Weights of a small GPT-style language model, trained from scratch on English Wikipedia.
Size: width 192, 3 heads of 64, MLP 768 tanh GELU, vocabulary 8192, 8.58M parameters.
Each number is 500 + 50 x the weight over its row's rms, rounded and kept within 0 to 999. Layers, rows and columns count from 0. Numbers have three digits each. The size before them is the row's rms in percent of the matrix's.

# o: layer 9 attention output (transposed), 192x192, rms 0.0874, rows 139-191, columns 0-63
# v: layer 9 attention value, 192x192, rms 0.114, rows 140-191, columns 0-63
# up: layer 9 MLP up, 768x192, rms 0.128, rows 0-47, columns 0-63
# down: layer 9 MLP down (transposed), 768x192, rms 0.138, rows 0-46, columns 0-63
o139 084:451464529496362560441518379487508553572531513469544462418463548524442498469454441525520448552645490516443479546522551516535452458382453424466720505489521519550538491476514492416509420434514554
v140 082:487545505459544471497562477519561582510502525452555563474506473502443494557619568485447463579589477466421380508514452503558455448523531507530513529619545476442528504468479529466553543380526449
o140 078:598455449413436552492569444521531447481549475485505533533444463520464544490472518417559472418420511517443573391495473470498509459501470549515510493434466508557457501523481512532431527594464569
v141 084:460475576547418555558624573557485585506463436494466485390479497496446515458438457523564436487471607513518519468480453525494549501517476491461484528511563450410538538558500461489532530499512566
o141 082:516489527469572467436378537443509433446484458469568526479490448496554423605458618471545454468481461463521497508512506496462542493521514493483462475511492523554438481431472598522419494504520490
v142 096:532533471433559544532529430548409544464445552487467452576532583489530545465559394498459467391556484591574563558523605491425496456469615546548482538447480485550535499516508496506447469540481542
o142 091:497564515526548525493546538546516479512490434466481501503488421576467502528498524627533467541480477424568494535540489517482550546460446541494531517571511517501445446503568496487506429465496514
v143 089:539540531496478471526523574446487476463418573537491498529593484459524540510451448529497484428393530495500523500541531524455611518585400485530534445493561440480517574472539510510454400560498548
o143 085:456407531516440515601539435452539510472567420419544520503458508583530556576546553421540496604472494508606467491469567488542426504436543485522451466551436580443497505503465485558529573436567482
v144 098:494530516478567463591500505550656571533474466523531573452574523482545491535560582492532409542476514423578447498501566572434553615460462409543411460468565571524574510466532521501455448448473500
o144 100:544466516538495541472423526472506391434492482486496569504410404510500560514467453525504437411545408600431540536359588533507486448466443487411499476555465542401531486489401551529546623608443494
v145 096:540505606490505457511488535566385510587483523508478476469514514390440466586524510506494404481523571464558437434473439553440417479531500494461463539572489537468588543440453432532510520582526384
o145 094:465493496444518477475504520459629558511501488478509563472400467496545481442479515511567520504509429500474638523420495478554557486489538523445443549450472472469463535557545565498533488410425567
v146 093:501441554550564542515528465468486411604569564585502553537472479434575536587500493487511591453513485511587441436490530513490507479595446458571523454485586548465574445529518528462560401473546514
o146 091:459571437537521485419557414471564524519523454463459384451481524518464513422483491496448483495488465520357494559435481367514502531458502521467497449443404393482511540451461500453474549530464509
v147 085:487566472545403508506501515433568468493516470540495455515530445509533500494427582489469568598535530458593518459532431499494535502513496502484377433486459532535461485409545475501438459534592490
o147 087:584407631493546521514441521555493606434491549445530468362415585528533515510554491470453491424414491531462502597426518530471499436532495461481482511523471532506516470557473580558516597403490466
v148 097:548547478556519482529545561421422484419523471452484406468485614492425391482479549458584490459601448439338557582517428502434446508544503564423517449532480483502504535499544497518512499527490545
o148 092:495536488493493520493389489472546516639564516495484494551520423508556465549498412549442498529539593418612523441548472494563519480449471532548453552461509524552492495522459574446423551462483555
v149 087:528486494518503491496437450463431478473505495542492537495519509440495509503500423493469518384531524521520481624511512496418479539487448543451449459437499460328534521546504428480567488499469522
o149 088:480457555481521530507541613547529535560461516465416515470476547525527513524454428575457472524487439407539454396497578467608495473471573514527531484538458505528448529381490462464457515537496425
v150 089:524438462483455468459526475529497601455539518446464466467458468617553445489513543441583448519507519522510497457500590498487569539563512534571502423502552491461546476543468569447447417515462482
o150 086:476545512506505484551591507456527422493508478480560503526531606493461441604479441458463534529463483459451577541489454493531437455538395428459513601549507421554421461374526468530491562478559537
v151 089:462499538451482487570494489553403518432550471476452479468457446468486549381515549571426515418431584468547525519488514511427547453542546482466473486517459518557584448499516418417448438569543566
o151 085:551500477540542489506501541422520505487457530492500454513612540568543521564521450547512562525610445490562515501512532398561447615563478549520516511368470539391350496533580520485601505448425509
v152 099:571530495488598523552575551442477521624493469572454491553468543490498548522449541549505512560569534487408415522485557460580569444509545414519484517431554552414540511528455424484421525484405538
o152 100:417452484500562442527426517507561454455494505482568530505479544539476511390513478511432454426449387493493560468467547608462504532436457568528593424442452533513401653431515476502452500522660556
v153 106:487561477549433426494619519537534448540504446582538463386581445475421383546521549524464436491540457525484534597550493554553597467503551539499410387501453435521450395526525484508415547423517462
o153 100:510499507509490541446498481517401563428491489433534502510494536474645520541460405431438438518476488382477427417402434415466419572472451444493480533489440505431444516542466473484472528640516544
v154 088:577569411502463433490510475537572443527467570354476566391583415535429494543501450476558461579535440548517495550479452547562430505546538378503496552470501516545519513534536435509376520406503581
o154 086:496423478526543548485475487454449499459419409575498424608486544528513477499570460517518498469546520466374455423533516509433453384508395517414548372528466515468518535468413532512567558502528539
v155 094:516551561554395492532607505504559546580539491524511490614551476532462552516527493533374385578471454419501399512500493563499505442494560555540509499522433605453581476493540478417574655451477494
o155 094:485505498372544532451457494552534444403481535551577567436539473484483571488518647435560539426505550532520544479383479478515491558489504458499431479461526515466427505584528572558422421522534511
v156 084:512486471498540396468523449543436534490417553532493509467509489524492522502466510514482546553485475443522613498534485479475497515446449465547481340467625432469547530498571411526515494489538507
o156 088:424446532481412535530402508405485556504546411491536447528447581546544481511466489454503441480508467501539424527468553446446443481527530541466501533553463437536493521496443539508487456476537475
v157 094:553476482466527535565521402590584566507502499536541527491447547461551549605460513514485435514489561514457463505516439504508487507386485408556533484547449576492529529545421530499513454511463490
o157 091:483542548485432466481520487422579465497531526451459549467590596501327550437538465504535490467463495475498510469440477450513523454542517600544464559443418526454390501431569583462463535439549557
v158 098:571522463511512520448451394521518485491449547559559455516501451515504422530500487568576581548552555503436439616500458632506470500540456445536505526536498488579548468550495510540427567427477471
o158 095:459463501507525510461522473432567459475580474486480525500569454491416525465497433443494541463510488520377560436550563432579542428536471552447568512487470525430464605426508538548532482579500604
v159 090:472560446551513520522466494540520413506585587570502517382541447390459568528462521467577518554519470500473501487489447510490447535558366493486500521589473535565447522470501484445450447420458558
o159 087:549440466483495477507428384443462535519449474467443485529446491515455464467581489508466563424495629530495459511569491445467525473512531485489560473475437554439500491560493555571524594568520557
v160 093:460556393457555526557458420559532432465553545519427559546535512474487487533514558573432522488491474457512478433504559490488476610473516515491479448508389386464519569463491374490532451574484466
o160 094:500557585554365525421462510466552571573461485461498458460429488471552585421520487483448563484486477491495567616481539480488478448491462450450430544552525601481429469624565650505505496505480578
v161 093:495451464542547521575451441521576496469545540467575405443465498549465536494519559502555509544511538512506566514455468536539470552424487536596526471487513506506485442555568477437490472458451379
o161 087:554493488503455528450599622439420500590465540586463531511544455463461439457571391408466564500461488570504461534524489506515457556482574510495549518547553386506475516502451504522468470618575545
v162 105:413562490601618438546467558404537544548594480547473506557498496571448518559506540539593454555471550580435539489471484525515590557480431552574527500458580576496644529494436428525456547577471467
o162 102:573425427549415577478470466507425471518363516476593554428492592471498435501505459535458597501577433425475402544576527473438463446513477454524535554604472459495498571531472521477471495463539587
v163 092:485474457511464498541477466372527427504426585449513571409443548458435459465448469512534440519561509486424520464508480532574421478578521529577567558501387449529596520523499439557531445477587487
o163 086:437459536511498591484520397499530556551475538530431458571455433466469476480572438563559580537519490513513423381523459435372483448469493545426565463475559528506458551488487584471479611530461554
v164 089:478436447468508515477510367479567456517508515477460561527473505487452520536539520502598465549538542498501574501550447459499476563402452543550554454582523508396470537564540573457404532460569453
o164 082:513475518491470485520508618500506448576454542507506503564477509494408474417436459554436422427485457433482437465500491619450536568523469505344423504525495524596539456410455582611553500539502491
v165 095:484496534540496495441461575542431475505451560563509582496536477504485523435469461477419543496522537540470462509503494497510506575533523466499440520522473450550544506417495500536489495473499616
o165 092:489503504511634483520521444454530467522557445540492496509494486545559534576453512563539464395470510414563518489588492490496462444577543586383584444446466522428469466506500539472505495421439381
v166 099:451538478500426546472502448568466460549460582476504446554538484543461465528496466512547567431425474522599644504500467519416499452564512471447406392469528558542488518529582462440486461468480506
o166 096:537485532523448533495504530485517475460550488519471449393484504481554531516535581524432460480492526477553458544514524486572461562509551530539605568534476469512463454518530544475552419439483460
v167 103:454516443519421541512532440583537553564562408389566465518521551400527492461425360498461480531528587514526572512522502532542472432586554482583445408501560586496521507501471514544456567552496525
o167 100:501483499512483522474461452450497462567475534481465482486482550542471509525531505526550544564617499438512440470405489489498438514474518522555599539496455433579431542469536481462509477412536577
v168 099:494508539473492469476495603522452594548488467525500504451533510519476461597692436424488466560513534455469527572465520509524586528553521543492507459512530492470541460600528560558588446517430546
o168 093:511472430588547443484533454576485461468478535459601424563504388541557460534415581512476494416475463492556479458546516528557501558510453474569485476522583461547442532507439395548459504584445490
v169 090:517487496502428522448589435469526448481457390467425614527544563502528514484519466428510506562450543465505564443536427455529527523457563457433536513423438506506486566602414481538369566485523473
o169 089:452506488483586432547434500540506509490509552513538496515504503449479530500514541595545429414517496489438451497463579503482533488534497476565600449500535548483554504455529533500646560467476526
v170 093:481511539439582401493522576494505503574556502544480455532555517466474539480505535558446562493395556455533517362438494568445475463623472578513469460473627430587549460542502580436504457451506532
o170 092:507511513513477580458532405510506512432543497484510437507450494539502512472487580480478519538564476596523445590402474437553550522495527427505565524455407545446473467536507524524498526493472452
v171 091:380373421519488472463484481471456462523487515575407512490581486535533559474514503539446472537527509519461514432469520421483438498541424536528423533583491379471453503589603530463534544570529545
o171 087:545525526521483546414500515531478606469453434490616474554450512523538444505494409511562513456554477495495432442486448573520468555531619480501641406457507562589564435504469473523525414562468441
v172 098:549532536544503506478575462522351480555471469446568479503371458602456459516484395450581453469509506510489487491520558536457416493533459445453528646559457504495419581502481580533533476588577495
o172 093:516534421555480489553476516509603507537489536504415446540574544391556483566588495527502664589500550502532461506523472500504526434488472577612459464485495424520559511455552492521593397445508534
v173 088:542480501534539521537526546487497480545539440426490531537514344589450494424362492437548481519402546471524499553405492470457485519493467476428588530452565524566480457382575538494564442444453477
o173 083:436468444490495446538447507452437428435446546430446465487475454439502505508545528454474573451480450589497494499528477500517474426495469415460404438532437467411538453444428477495525427466497497
v174 081:537535458470468502536576482427592516563393592449474452469313592542530494419478476486528447530570524500393502600476461472497560491412528414546383486475460531497454447569535439496522462556493442
o174 077:437480584470532483518415588487546503499479443578589521439475495428430412492478556569493548430410462493504449382613491463505541438561487563454582484515440499480462502471394541544489551614625503
v175 096:444512362457498532446455472484452553402480548518511490449521544498521469584544495512563452539475484528453621486477493562432533488466482404553558500489541486492476398471564468533513486655490458
o175 093:615494550495502477467548614468510473490455478526518440573394458547495456492451399394518464480564532451515431501585496460503469432463496513412489472582508361554483456545436531482480482423532482
v176 099:519517577306541448489466347570348571424414433564477570463486507530501481451517531521435587465494470489520550575496475544508424544566522430501483521544433497482505505513502505538492493486491491
o176 097:491455483617543483449567559447534478562575486491497491525526448510466469550423410446578478441552484481533521491453530485477473476474564600490480531391511564462492487551475464414549463538439460
v177 094:416514494560490498470367505529513486525437404482546565457565443554393463449503554437421593447584541535476542448531428526544499469410496437492508501436494500597479500517563565541479476460469487
o177 085:550451523380585427465501558423525484536538610498469431503472586450540586518561433591528466540523524542508501557500495575492477548627552534545474543532566507490527578467441511502624528565442490
v178 094:517428524419556597526573499523497527498457419444520529474616435484484625502437473505540520503545516541444461558514478507508432459468348566590543560395526445581513447435498466427451490454515516
o178 089:464527433499456456549506537497449449460486567438492521597391510524488444489587462483471532501547577477525569516397515475447605519558518524427477527568444563455518489565540528502519553514533571
v179 103:508493514493433479506561386502610577517528482556474427570467451435556454447545522477463465512516526363485439480501422430450534468478459551454550425487501514534577451411513525544535498526536502
o179 099:517489476463567503448529646555385456430490472426569591469532523617435535477388549483519424473364555590477542527474532518528556473557514409480499495531496443478479479560542490513507508496465458
v180 095:486613572565451561470491566581512457549449548536454540501485523462556497500475531470533500458491515514540462522458479585507522560469456375473564464519528623446491483534502517471501456425445551
o180 098:555470398433526443552501390421432520489438454458583476491513495471453542547474586469470504498535528538463553512632572468519525468596495527492511491494430445566522557503413597532526498501532575
v181 093:520505535496449422587513562459544554397489554540579494571496380555460470472422523545437535565511463553596499476513486473487524516509411531432524451482463540440486486484554480487463544477420471
o181 086:512377429479556565469535547483452485565547437461471453410591582478494567451516489459425453400437544527430512485472468558451528449467452437545516480551488504524507489540434536538513480484567474
v182 095:577482475477544484475428508508418522514608589458516546490441543489475601516490505588507573539531512521492512504501567521499499552598412517471565539438541529524519448548485435524463517501418548
o182 094:493439449507570536453572491510540549450386444613412495540552491542493489492567371407496543540517517504511436534529489472464462402441523550506532474523571385588473534380541463529480478491545490
v183 094:528450363530549470523497395464493589537497435505506573465558463442496423467446552552432556556522498470582490466531548472476463508509478412515553441618558504458530467543495494471443540499513539
o183 091:449548556433586609446418535485482463411494473471570478535456454569506586523487475514554470469475418486438412526464541557520543506452498596418457489412451430524605621459429436560490476544511443
v184 086:529425561594456453454440430509447469516476501527587541490474453561573466446481402551563525529467462492462531585525501464461515496456557463553463508492553506607429514498588493495504501594415426
o184 083:502553461466483572556579611544513523485430517466505493502500511510488520566560544502415464398525560498613506422549515554487480506461476529492495437487468512399543494533461425469482470452494455
v185 089:442498415486482587510465569432543519523585433464515461511534539406488547573451497502535532447500521508414553437494503549471481546501437510535502558497611396530527496454477558511477488575486470
o185 083:607545603625480500481500479470510431527407554495504513471424439527558456541569500503479533514487478509581517544423505509522585475526494523440491484573432507569516565556551547483504467371515540
v186 097:437519454524514490522595474503499538503447572439505499557464556412456487533549542462437463480484460456476548503508477533516662457457502536520477478508556558436496560523466567491487534471553505
o186 094:551530524483502512516475510538565445505568465487529546472564521503455514446524589544555487484461502545511399554426559602546430579426525425575469548489389493503474573528469433577540546377508514
v187 096:452430486494572491521402466565544512460486520526446497552558509499394493451525410501448575479558569416562435523548402499518480486516468482515514486579549488464518517562580531474483470503438411
o187 099:471564569447544499433508572360558519552510440550523536462479523457578461517437484510472442523456452558528557439448574472515552519536539490447531473475552538496544489396435519507510505559553485
v188 093:516499441511567535522535530435486398425497486536572499460542500551500428527573515534470528518480480527393602462503551506437492527487509552448508555438551523527453480487486469581507484470496463
o188 091:510454475537461441501497505562415538539540504459391467551494507531535514538530476493461523569555534530605437531589408491564452506533484446584487509548498443476437536523572527433520535498496518
v189 088:556463512490458473487549513462518447523523490518467504506458539432470497508549526485443506451476507599534477440528497555499492451498461545463437455423445519497499447456519530565560474469494560
o189 088:490424488517517526450498503561516571472475498515480492524598516496462494435469539543556422598470510482327509594443424455517519475478477407469499502586541552459466510520542429483436458415536453
v190 096:444584459622471456534559447490522592448551464531537479405559468435523478517551467568345528509508459489507428529493536481566531483448581468406468531433470537511406510528518534495517525486518485
o190 096:535501595476500458530521530507406486431523510499499529510454475557492604511410540496438470439459490432509530484490517484478506590503478552569455434574540479410515427581456446514460464565456493
v191 089:465398527559521408433460526523467479546468502497494502596488521531534512479568531502403479534413551459537496513534445548457502522498563487554583568531520524443498449585517558511500579533368489
o191 092:498576512410574521479559499477485553471519445517556511388496457463557545595420504519540490452455483534565506513516555491545537513526461448494462399534415350525478539462523464500503402484523471
up0 092:484554501502494561513503489427495475476489540487381502538518473472515490544592503495453530542466486412457487483529499486556530434540489493453455459459491524592503505512433552553532444597477460
down0 095:426581528478507484503463439625487517473435491550493528521491514522556421508568528463579456492502456450484417463475476493487489518520476457523564386440475524405459519538489438416516540552589458
up1 123:419477434505583438574537491508538529504538468526440527511519477495449545551474597471513491539412600558481533538482497431487595529547530465424464439417512492429521521642485481527479418539467459
down1 131:531384475535547490461469533470522509401533500517439429504503403545494507438537456462521432506489466492509502432437478466528569463501540557553520480465513459558553541571477538543422471396478493
up2 097:444557551473545522496508609446493486510529473593515516505454461464606516572457490498452441506509545474504628550534537482491381450528474533525521373463521503532587544469585519505430538554445544
down2 108:490601490539479454361485540532573481553528546495517523524409558473527472535594571509520537515482482492510412480621572505549460437436481504478540542512461532520500446522567509505558469456513504
up3 093:445461455491440529429389515508509489489446486400520554433494448540512492513543448538506476485555518538633457519482448395514561545494559523519507569489542537567491506512495550546538499552541563
down3 094:535488541502532488531465464525417583508587495582531556488461445568444482443415505508423561532492587518490470522500599571514447505538555528465405531486541502492422433501445452507402575524446547
up4 095:548536536563552369566519438543493484551458505484461500464463488562362546447345505596546495585471484511527528478477504496516522515486510528583483532422536478443476468472464505573517387506498502
down4 090:540568430479518596527451461551572416515474474452525497491528662459557555548572473401469367490553534513396470475542512465509505474450545485487587540523508574526545456409615577430550537554535474
up5 101:471419451498384477485471478573535504407504503516427571492550500499439538508460553601523466510427485516572443456535504470501494430518446523503423510518415593527434568512441447487503543581469511
down5 098:498452538479528472429455495493481542482516577569446524483447517555500484466553408496525565508499471457547522451518481457481495499493583496510614579521529454497547480480450461477552474469438416
up6 095:582581506541563476470571535521572504535429575536583457412448468508512456479547472418483466462485482447513458572506493517575444417511483446567554567547495478488527559482353494509426602540445432
down6 099:434552522497453539481426570530503442513467598530394554464467541438546575418504485458530474490437432601464516501599505530501484523508586521381504516489477583447467447543453486470470478512528440
up7 093:508484528508557526483473390425497501533479414509502530454525617496582563512454539535450513472474545548436540552596439505555474473514528453432492574518490511475479414529493452597497509625493448
down7 088:449508442387431599450560562566537613385462527470397567463558548401465470485436464493429427481524496407550560499502474431537556539471496605514628503490468497450407569553522508450457498545577554
up8 109:448512480582514645443440481512570497520479486443501471493488474439466452623506491500453543511444416535485488543518496469470539494521505470496504476481582429403439496541559432565537479525547505
down8 112:545587466576532599487449545505472484593628520526478531467564500508449457567458441456589487452495485414431565527553479439541526442443486463447525470495551436489395429516624491558491441542448421
up9 099:563491488458518428426596487508545486436533526488479514498575454543499472413458524453585499479561503473375450522458571483501472449503522555418523468434477468546586475556519408473514528507415469
down9 094:469530520522475618539469499480460513482505483557525473451554587424480492519518536608459536460499430552510540473496468523383494567511461535554482474453486432497502548550543437445452451550535568
up10 093:478524547499483515435445518501420475478572595406520474476509534591523551545537506504517578363518467527444498536499447507473463474620386499483538540497475404478454487462562520495555534414476523
down10 089:568520478548530456453569437366565432497519452379514468536558543527604517516553481487469447538463514501487475535419519573530513523461434390577602497506512557531563476524553517465497542460554435
up11 093:543513513601556432513507519493498451533495539508496487574570542595495569510560542468444450504454468454482503409508450531502531479551524581570530551587460550528574491464479516487430457496452470
down11 093:464541498551435516463463589546545581564538488528554559550533532464508537534523506514596466438549446513508470386505481515473528482320483454481612339478519442516539458559512446519583499553534564
up12 099:516410573537454520513523501437518564477450511510479581553555559509497505489487461428458424461556525489602586487530426523411462534449534468568485483534473537564534530531488459429525482510485455
down12 100:504379508498456424483498476511634532472435528508541487511582545539435424487583510414549440512466482454471466539445501517451514562541602530473543535518460495357453474461554446463503525426503571
up13 103:501531433584545492542545552478573510540426544541506494506439519398493544491479517412488416519511466468507501503533520471538496561475559401449451433513472613478438483558490401522515455440519432
down13 105:431527474531547495498546450539524560475568553525469521505441533523495548576517419516558477448531545468506495432558507442478477489505564374425512482489513554517464399507578583462604401525522484
up14 102:460523502509469594555512563501492557490529462563511497522503416638521597489479466493476511621514459441541492505575491511494522542448458448504598487518469553544523544464542489508488556490545532
down14 096:443554477514510410524507467487470447574430494417476473458485571503448438458482504517561372549430461504448512559468507508543469573600557535428523503476445501492435427514455492585565473478518582
up15 095:483353524477616505461492554483423390532535468455455466546422415492434436436467440480488446467565579505512563418502512511422484579436497386408469498477505457485481589503503496544483516576514495
down15 086:562617478480598440582533527573647467495501509590528491433468513544508518489426489597490523578552509455466448408400529481502459489547505477470460483468413506521567485528578492395502490536500559
up16 109:394524410443662489547519471528530547509493475486504518472536528520477518506491513501458517475427528503555625518532489373507559507651524587523447480406548481444524493462565475508476521502466508
down16 103:422563477553540494527456495463525550544576521475490548552555495533499476480535491529502498513483522496585507498584572375504480502428577492513516401486560471578578526528485498486446537499535448
up17 098:478537474517543541449561533481544576443548487513468584503442426529551551513524554416513496565533515487419494493525545496528577577517468556455440517471395539466510540483508433453547481562485446
down17 095:508472546550434439487534490480500552499521433441471527534494514489435405498547333591489527503480647589578573441502477481509600487459494541539535575462413518573464420553527472450476435524405507
up18 092:522434547543483424482564521480582543529438535489517540416477482538535473543573512426472617440443519507507418471552521553539569552542495539437402531495476522484558482567419563485537500548558451
down18 091:507457463485562446396560528468476432488502459439558481512530514449490396461618484504522517556500424422515529494445405592526548465507571529500447489509394486555453500538456491384459517509514428
up19 096:566438418576459526481492575491513466540487478560482451539408492481485437574571561489559482418482437627480344558535478458458428498499516511427529491422468471526555473440416489425490507499515566
down19 103:510420541456458453472611514575530460515547544528447527424420502499485448445431510453487464518447469431527517434530540459565514502510491570483465426417531487516499570610486504490480526444430476
up20 098:506438521435597521424430516558499462560556519570495468499426523519521544500540603452527467519544530492514487520560450576504415422519455460512506492446506544512476453508513454564386488510423466
down20 106:578546487487460576545449444493503506470529522506437569563478615562587529452496570468500512505515543565603526461460516537540405457522610487469568509543515459532511433455523482618572484600508465
up21 110:513458498501579493407389628462505533485432465487437519543517508476501425498634549537449434486446505437487488467529411482427527521567546523450611476518445420454445452628501532590471514556531512
down21 112:504438502494502540482560481544537597548555484564490499543538476384396428488438538529480481562618485536538433436437493386489556591524549431461525487539530592555560444548504448492485416422520550
up22 110:458491546504545538466483614507517498446469476503493460491557503547549531547487410485512492470504532386490433561565499471549583516424497580576458468533493549490532474485485464489475521527512413
down22 115:506435469414439577526526529499569513384471545540437499494535438565512493431607502392443551493535520493540493502624498501530505480474397513540496508509528518475548523461519455454456498457529462
up23 106:608522519502481484497513382537502554549470565411564475479553566455548527492407553510508477606411517447447532424528527454478471528549454551510405395517574496492559474541452543520546469445452487
down23 094:519564469448549442557561555537529439569466475492450502464545509552497485481494501618405492480491465453490526460449556569477602509490568576497484404548552482523535495490474432449515486450400565
up24 112:479517413513451479421442567466523474486427483450535535537502572513469539477459488639466525536533588520524473618500463521489550518532532500398406483477553509460482520539575553506414614450529484
down24 116:504505470512465481526517486481532494536505493459599559476486455432506394521494500432503613480511451554520405529433511507459494551458513528392551535568450481500408553500517509509451495456557481
up25 097:495532583494487419504578421534468560466569470493517430509436608567436495432545477515526476449550578448575485480542494560482528528524542430585488508481440551550410495452562488461390525600532439
down25 102:544416526553451509470554585473521462471481438432536597544577448476573454429451504455540552500473444543483525506642480556552547481494485496477517474495533422496454503463538640508442564380460511
up26 103:398541490514437398450462478563543451522576561503420396525594432499433563411564519585565443480535510520494486525525535471503423482466548462492500509526456454449485562480503421583423608493448545
down26 109:475598510465493501493471469507479480541514522540398527485558560504520468453609409551546539543438502422461601522551544501548414478486454507440576544528498618565504537462524512503508582428464353
up27 102:466530499525469500518492551466527477380456377482431544465525525579441472450552527491558451505577490524511599509529514451520492380431556548473479413481526459467550456449478568601471501477461430
down27 103:461514463526497472542526431503551462420609605570455435480571473464500543556558469460519555570426565482494449467387520522404453538480479508427399481542548566565539435415555447477552460488566449
up28 095:533509496520628355407468574435561459531400541528412460578610470454521476512588516572456505459479523495448529573478447497488557576582494464553477567514571554555503572490558488540414562443505500
down28 097:411466479516517463507571542593549480549577480440460573507452479471513498537509462522483468617497539507510511528527544505474481402438542532494485404434488448513453476634481438439511462528434579
up29 104:559457512480590454456481575488574511499489503577493554401532518486428564541436425482535450450524396546527586527500529536580538563487498493558492475437620647463456497577589583461477534526424485
down29 103:574445523460522515582484501458436483468449477546417407449480542553514591447482468475440518398498526529578472557513442576448496515480465469443511558570552378490537513447465428499477431472528629
up30 099:517580443530570480511512566583564555493496374534352517543528417486473510546408455569517566568460506461526489492496556512514598537488560410557547534456425548486486531448489602584539379514473390
down30 101:483503419541468528490598512518429430469559511450487564461545436629552600411510496439430547488503452522551440523534484514510482502525501531517477468533552455404382479467439454461514544499467511
up31 085:575504528444626454552477478486437527455466471588351520407474497529452497494517367431512493460459516550506545486437475468490517541463491541469396500480478400560440534421474520534449570467542484
down31 090:500473467523396467423469548521536455578516462426613551508543427450526381529437551458450457435497486510514451499440446552485469526504534504531567536517504611426458457518563486445535426588587571
up32 085:495451477540496518492453496547475576493507461436504522544476533396495507536524474419476462491625523400503449552554518499478514507497456546613449490473480474473458488467506468423487529598424521
down32 087:533576513487485553477484444520497372499561509508495423507481568515492579433519562499535493474531451541507424464531471496467520481558515435455493532413559489500459397537563471587616536430544455
up33 094:582537448525493494453493586536503490503573460484572474480494502546547540535474520532476533507445548445501481410435579525568610512551433414547611483554408456468525504522621535496477577605419498
down33 093:434411514564524484554505408631485594521500517430476488547558398511509498501555451447488473465458491557588609489448569451467540453519515428501441517425437479582414492550479439514547485550539430
up34 095:515470565543464579525417476567490565440570484518463470564386452546448510472443545524434456586489583308489444586561481494516388485447535407488465486484457571418480455433530473530475460571487501
down34 100:471472458536556390515493561488534531552556476480542407571476442516590479444552568525541537539502527413569479416521472446529546419555538590548510477588448441491441454474437498510459543561512601
up35 092:516525488461554500474491453507539519521416445556466447459366527517568518487584500523540453479558508578543524395507509523463542506452492500551468465485504604473476484520481501535460473525537439
down35 097:533519598546498459553513485473506466540480585483494471484477516473437522555538397488567532565512589473553478482531579593468503463398513477436502562558622564497546525478507487473591481485539517
up36 098:442465434508515565513528486460438521485573410459529496541541535493425457529557503522543492541482517434440483461498455474536574613593524515443483498501396512522513579497538438465503487527561498
down36 098:553548604535538475517556552530510489523526410468398485556431449577525488496406503471538488592504527504609507465489492474605411544458508532509531409595483494585575506484548502538492509496525478
up37 092:448420475518525474484395553595449495630494416500523543409481440522494435488510489491532469537490549564567481607513521518559580585491468558516482579472508532403519447441466501491479493490551500
down37 098:564517539493628488493538529597510420548458475480529481533492560485442573395480451452513515414564476479487519594431472502482494549560503449469512457467493582499566579553547539486512515489471512
up38 091:593389510413502530509546487538452454541469484583505467556635431485555528506463447471558513514534443464369539581482446481538471537536562437415506542452468535563499559527456484516471494396506490
down38 092:481560559465556536446456508406467449595611497550398540504504452543531499528554381482465497489559534439548434474462503495522523423520540526604453480489488451523418462512576513475461530491438450
up39 106:590455554505448409498432549478499481423475489487563544449526423449473410446437473500417507493520526521474494411446417533470439510539442501532435505496452471448604588423493525569436515532469478
down39 069:503481454517568514513487402584493531485587475524526453528466478482516466528524561518473543533430444473516527499411470527478529455503460425407443459436452392573441443529447488505452538452472475
up40 097:523530574485573468554369524595528515496503429496481485545562518561421478604452626487454521557536529555454449505498387540605460474558576497466443503519422448532497487468462585520562612546444544
down40 096:476550523486494516501608529536440513545444509430572328443537462443554497493512578572523516515539564583505478534506474392497489494510439469461534438422589437519488542423501515394444498531445580
up41 097:555554542456515485472515512479360529578453519535502454510480521522453639507489495497433480515471644449486522569490556420570485497534524455566517550476465462528461446535496499506487565542577635
down41 094:412524445481571464495430507546446547494522432515551543529491514521437533533524457436497528441608535513514451403420459476455598513452532495499514563447434455423467599490447464459462510447483467
up42 100:559517422432523462448520513530402512457506387491459505498510463508528506491554554518569476461414427431485603558441508485558478454480575473556449432554501470559509451478440478504526482518489547
down42 099:427533539487496436456526405595483457490564524510452499462488431491452455532507470436444594574480454477613562498442368418589467523438583568531547523532538550649483536554506460553540521513569545
up43 094:523499596579479481414410470487483427532521485444470492413599370478407443558475538535491613559451475478437524547518551487420446479546416537582474532473491501535485500479595528490560522532506585
down43 086:453472479505508552478461570531501602505439550580514487617535538553534618369434562459493499489447436486448579433423510506488602403473538522408527459563577520480519495496521479496486574548601447
up44 119:475400507524532460464506542480501466529499596528430386442525437542604521395445455516524565508455540508600535511525517574488558397405509475522476472466388535535552461532507571532461623522458426
down44 111:488522569581449515433564570476537547452514491460517417421492416580505455383522463527623532443543600517505563591458536528484483420548583431592589468501538559577436430475529507511521578611481508
up45 095:507538419456522457494517489563454407584483532543593461484408476509542542600491479448456538459579531568487519418442571473467502554553424485504463430421441476531585551535443479480477515579459512
down45 091:499443447632364551542499544564484534434534520469484546455587542476429426458453442531492546479535528412444503506395500476507507463451502584457454529463511468471404510528593590460515438385475546
up46 108:401481476517539459475482513489468509446467418574443416487487545539522615477492470528533534406441654444414516437454524501437575536512551469496535484430538464518591412454419555535451595480603499
down46 106:458536521487513555441535506586524543422459500512471494446427537525546458519538477474555519427520470477517487475536420424456527411505506558464607507551463492519539539549533581540553472533598463
up47 101:500487454534520531424546449498500547466406548566537424472494509497513462450483536424536574582427441403429508616509520392500473472393530505462481474457478513580538527537443485473485607529480493